{"vocab_size": 2048, "qk_norm": false, "bias": "none", "parallel_block": false}
Each number is 128 + 32 x the weight over its row's rms, rounded and kept within 0 to 255. Layers, rows and columns count from 0. The size above them is the row's rms in percent of the matrix's.

# layer 5 attention value, 128x128, rms 0.0802, rows 83-88, columns 0-127
size [108 106  91  95  92 104]
[[172  42 184 107 164  86 108  90  90 135 154  86 198 191 105 111 110 163 101 165 115  66 173 142 155 149 137 148 137 145 115 116 120 152 144 124 157 104 155 214 133 163  78 123 142 110 164 115 162 112 109 138  84  98 173  61 143 147 100 125 136 132 128 165 107 135 197 150 102 164 166 144  86 118 133 102 125 102 177  92 104 150 146 145 151 116 156 115 156  65  66 171  91 143 152 122 102 130 146 125 137 105 138 102 130 111 101 172 118 113 105  70 182 157 131 117 134 129 146 109 100  89 130 137 116  99 163  49]
 [131  79 167  64 121 148  83 131  87 123 110 184 156 107  85 109 156 160 124 152 144  88 149 117 144 153  70 137 138 135 104 106 156 145 138 116 114 184 132 150  82 143 100 140 118 126 163 129 189 113 105 135 154 148  75 164  76 144 120 189 193 113 153  80 121 103  82 112 103 147 233 137 160 105  44 133 123 125 101 101 122 101 131 203 129 129  89 161  77 144 122 167  83 161 168 120 201 111  87 149  98 130 154 140 101 150 100  95 144 157 103 129 139 130 142 126 124 116 121 180  95 135 142 157 149 130  82 176]
 [117  53  80 119 183 177 131 125 128 129 105 169  53 127 113 141  97 139  96 150 124 114 125 154  97 140 152 156 133 175 118  93 133 152 117 132  97 138 132 180  94  89  77 167 155 147  97 118 179 112 161 116 101 135 142  50 140 123  92 101  91 169 135 120  63 100 147 128 154 116 173  93 163 184 169 136 138 137 104 157  79  98  81 162  83 101 126 170  77 102  98 102 142 155 119 148 133 145  33 129  96 126 136 140 114 129 110  60 153 144 146 113 133  62 105 160 128 138 121 127  65 168 184 158 163 116 153 154]
 [ 68 101 174 100 123 168 168 137  23 148 103 146 175  99 124 130  70  68 115 205 161  75 163  83 134 138 157 117 116 128 113 175 124 115  64 140  87 147  93 145 155 163 134 143 173 108 129 114 160 116 111 193 152 219 107 135  91 108 137 159 148 145 119 130 133 104 104 155  84 124 196 121  70 124 112 191 114 149  94 115 132 121 130 117 158 119 127 135  93 104 136 126 153 113 110 131  83 130 134 161 125 179 175 147  92 150 161 146 171  94 164 118 130 155 115 169  98 140 148 178 123 117 139 151 142 126  63 129]
 [ 88 165 141 164 169 128 166 112  81 158 110 106  78 115 135  94 139 136 112 148 114 115 105 115 111 126 151 189 139  97 122 171 163 139 141 124 144 100 131  90  82 188 120 106 155 110 104 132 127 111 126 194 101 137 130 101  86 124 136 102 167  95 124 200 115 170 132  96 120  69 163 117 123  99 119 102 203 149  96 125 155 165 122 157 222 202 148  77 118  69 123 163  19 163 117 124 191 141 138 142 111 138 140 159 116 167 130 137 146 140 142 153  64 121  81 117  97 137  96 165 120 109 136  96 125 158 106 100]
 [172 111 110 124 107 122 114 131 129 169 178 118 101 155 116 157  79 174 155 140  48 145 153 103 188 101 167 137 151 121 124 131  90 127 107  79  98 191 156  91  72 101 133 178 122 117 112 197 134  77 115  96  93 140 187 196 125  78 151 173 129 144 149 189 168 140 116  83 114 100 165  88 157 122 135  88 146 161 107 135 167 151 142 127 144 148 151 133 123 202 172 152 163 105 120 164 137 152 115 154  73 109  70 159 117 110 150 100 151 132  93 115 189 147 115 133 123 118 109 111 120 188  90 147 184 140  89 157]]
# layer 5 attention output (transposed), 128x128, rms 0.0647, rows 83-87, columns 0-127
size [104  98  95  99  96]
[[129 104 150 133 173 139  91  79 150  84 174 188 147 126 147  47 131  94  92 136  99 179  60 165  85 108 133 111 128  78 109 136 151 158 141 172 158 166 161 179 135 144 198 128 137 155 158 132 198 114  79 173 122 175  97 142  92 127  94  67 161  87  89 128 137 117 140 145 111  61 114 110 120 101 209 111 169 106 132  83  68 142 133 110 184  85 114 143 140 126 130 149 139 100 103 141  50 136 143 154 145 122 138 126 145 115 164 113 104 168  69 117 138 146 115 122 111 144 149 128  87 110 136 171 149 118 133 116]
 [116 121 106 126 129 108 153 132 180 149 169  93 118 152 120 108 171 109  68 107 100 130  83 114 148 112  98 152 145 156 119  78 132 198 153 132 125  93  97 108  73 171 130 151 182  98 129 119 158 107 120 158 138 146  97 127 154 144 157 123  99 100 131 154 190 114 121 112 109 101 143 142 197 217 120 127 103  90 117  71  75  81 156 105  69 135 111 159  74 134  91 136 171 181 109  74 151  79 170 102 114  76 142 134 149 160 177  93  66  98 158 179 143 128 152 104 123 114 170 142 171  96 104 169 144 153 135 183]
 [149 160 131 171 139  96 156  86 197  74 144 196  99 144 126 196 146  96 119 136 157  84 135 123  94 128 121 119 130 151 130 146 127 182 128 148 116 135 167 107 100 105 102 120 130 163 128 101 172  69 153 185 150 131 114 170  85 121 171  90 176 143  60 101 116 131 120 107  55 103 121 140 133 158 150  87 131  97 158  94 143 124 153 206 106 120  59 146  56 153  87 139 178 168 154 126 169 125 109  80 100 125 207 132 131  82 116 127  77 130 124 100 106 160 147  84 151  89 105  87 136 136 126 114 123 129 157 157]
 [133 108 138 103 136 131 114 112 122 126 159  89 132 116 110  88  83  84 182 183 141  54  97 120 125 108 127 127 113  89 100 136 125 205 131 170 100 143  94 158  97 119 127 130 158 186 112 202 181 190 118 172 123 126 167 135 161 161 121 145 102 153  72 138 165  97 146 154  93 182 137 116 111 159  73 136 114 125 106 138  66  99  98 146  30 171  96 137  96 128  64  94  96 156 159  73 108 155 176 105 118 154 148 149 123 115 156 129 103 127 134 123 204 120 131 114 179 172 143 154 144 102 150 119 147  93 106 112]
 [127  92 208  89 140  77 166 156 153 105 124 122  92 127 116 108 114 147  72 165 181 128 168  94  73 133  82  77 143 141 100 157 168 162 101 110 105 175  63 152 119 161  96 158 121 102 131 127 135 120  84 212 170 165 165 129 137 145 119  85  78  94 155 115  55 173 129  77 112 122 112 150  78 137 167 180 117 141 121 164 137  99 119 119 100 130  97 188 111 120 122 132 168 156 111 123  83 107 138 163 164  86 160  93  89 158 124 164 145 130 141 168 163 137  94 192 141 124 132 157 162  79  86 115 110 139 107 133]]